Part of a small language model's weights.
Size: 8 layers, width 96, 3 heads of 32, vocabulary 2048, 1.13M parameters.
Architecture: RMSNorm before each block, rotary positions, no biases in attention or MLP, untied embeddings.
Training: 84M tokens, 4710 steps.
Each number is 200 + 40 x the weight over the matrix's rms, rounded and kept within 0 to 999. Layers, rows and columns count from 0.

# up: layer 3 MLP up, 192x96, rms 0.0789, rows 188-191, columns 0-95
# down: layer 3 MLP down (transposed), 192x96, rms 0.0753, rows 188-191, columns 0-95
# gate: layer 3 MLP gate, 192x96, rms 0.0872, rows 189-191, columns 0-95
up188,258,161,122,165,232,215,227,108,189,173,183,98,251,260,118,157,219,151,213,206,192,136,234,145,220,249,161,193,202,195,164,212,200,181,181,246,137,149,212,256,228,170,182,182,205,208,304,177,204,288,206,175,244,243,220,157,230,243,231,144,180,234,225,194,171,225,206,210,174,182,157,225,167,168,166,178,168,221,190,217,159,196,212,244,192,188,287,137,158,172,216,219,166,176,183,214
down188,182,210,208,162,141,101,216,271,223,236,171,235,179,207,261,169,204,239,197,176,186,243,264,145,163,108,204,260,200,209,209,158,225,215,215,190,230,296,229,144,108,212,229,189,180,246,227,130,225,207,240,203,165,137,191,188,270,158,225,166,235,263,243,196,211,138,209,181,254,245,230,208,222,213,197,245,147,162,210,181,260,231,219,212,235,161,138,203,166,196,179,190,196,239,153,211
gate189,230,227,142,159,224,184,250,225,260,143,130,179,245,108,315,255,157,202,173,79,207,143,238,186,58,204,260,173,253,137,231,220,234,125,175,205,124,215,215,167,188,194,177,136,213,177,179,170,109,193,275,254,149,256,185,289,187,227,241,138,209,237,287,224,187,209,212,269,236,215,241,188,187,226,223,165,177,271,208,99,267,176,153,198,208,220,167,234,171,196,187,217,176,180,267,180
up189,183,237,187,184,300,183,252,255,280,148,221,230,176,230,186,180,173,199,185,231,186,213,241,283,209,131,244,180,206,271,187,183,194,141,252,146,227,204,206,180,219,169,242,208,253,151,189,179,146,192,244,237,181,193,193,189,190,182,219,131,178,205,242,189,172,240,288,203,228,273,189,200,145,195,325,208,256,227,179,155,261,127,177,186,255,166,278,195,174,190,189,162,224,131,240,133
down189,128,253,195,166,232,274,228,202,205,156,221,149,116,218,156,222,204,190,263,197,219,202,206,230,176,164,184,233,277,226,197,210,168,260,76,207,243,235,158,179,257,202,246,150,233,234,197,144,208,172,234,202,235,238,221,235,249,189,243,190,169,189,263,242,115,179,183,177,235,255,137,188,209,173,160,172,216,132,193,248,205,298,238,191,235,185,250,146,219,191,239,149,235,214,101,229
gate190,317,216,201,167,205,217,244,77,177,287,247,201,169,173,201,109,210,248,218,111,206,205,185,195,181,194,211,265,169,220,245,168,166,267,124,175,201,241,178,215,209,231,210,189,118,256,212,185,223,160,194,259,203,206,146,263,179,192,261,188,175,211,163,270,217,200,231,245,154,178,182,191,145,222,171,256,199,118,133,289,212,203,173,216,152,227,242,194,100,221,224,100,184,284,183,175
up190,179,148,187,170,215,204,201,218,159,146,190,158,158,161,206,215,178,189,160,242,223,146,242,136,311,278,188,198,190,213,160,170,158,274,137,163,218,280,158,209,154,198,225,153,126,161,105,160,173,211,242,175,192,213,278,199,241,175,232,200,185,199,229,181,132,204,191,172,221,134,245,185,214,172,150,196,248,271,246,187,195,191,194,333,219,219,168,201,226,205,239,172,191,200,154,230
down190,115,202,178,172,94,198,179,209,226,142,253,216,172,252,230,203,235,218,201,187,145,190,202,153,241,219,219,211,156,164,214,182,155,222,179,234,207,220,263,172,153,212,179,195,216,194,132,245,93,230,153,213,226,168,234,179,153,164,160,196,199,195,311,204,247,279,132,161,159,196,178,221,237,247,215,214,174,197,201,172,184,213,205,147,75,153,195,144,159,139,164,237,216,247,205,216
gate191,222,192,197,272,264,247,149,164,216,151,124,233,93,202,266,173,96,212,263,152,138,192,271,146,141,192,220,233,196,181,186,224,174,128,197,236,141,177,154,170,223,234,193,216,184,211,130,191,135,228,197,157,255,177,171,210,124,180,244,226,167,224,208,242,210,178,233,246,218,224,254,166,198,151,232,184,182,204,177,128,166,253,175,257,266,230,293,193,213,216,184,266,253,228,234,193
up191,155,235,250,183,201,226,262,217,197,214,221,236,185,198,145,160,252,210,247,223,292,176,97,289,180,164,181,235,201,241,199,213,138,208,201,208,186,205,213,141,196,220,236,187,275,183,184,234,257,272,226,270,132,243,290,212,218,158,196,219,151,146,169,223,146,205,164,270,203,138,191,142,232,179,158,271,207,151,150,209,208,283,210,215,168,218,180,220,213,227,221,217,199,187,164,121
down191,203,249,185,232,125,156,179,186,180,255,206,232,260,204,266,200,238,202,201,150,203,176,178,180,242,286,253,216,139,239,182,149,199,182,210,277,195,228,165,199,224,179,225,235,217,177,234,199,187,214,263,80,219,130,138,125,162,184,237,211,191,75,213,178,204,246,107,133,162,173,216,224,230,190,171,214,235,248,181,168,194,207,211,196,123,239,210,163,185,224,144,262,160,209,163,181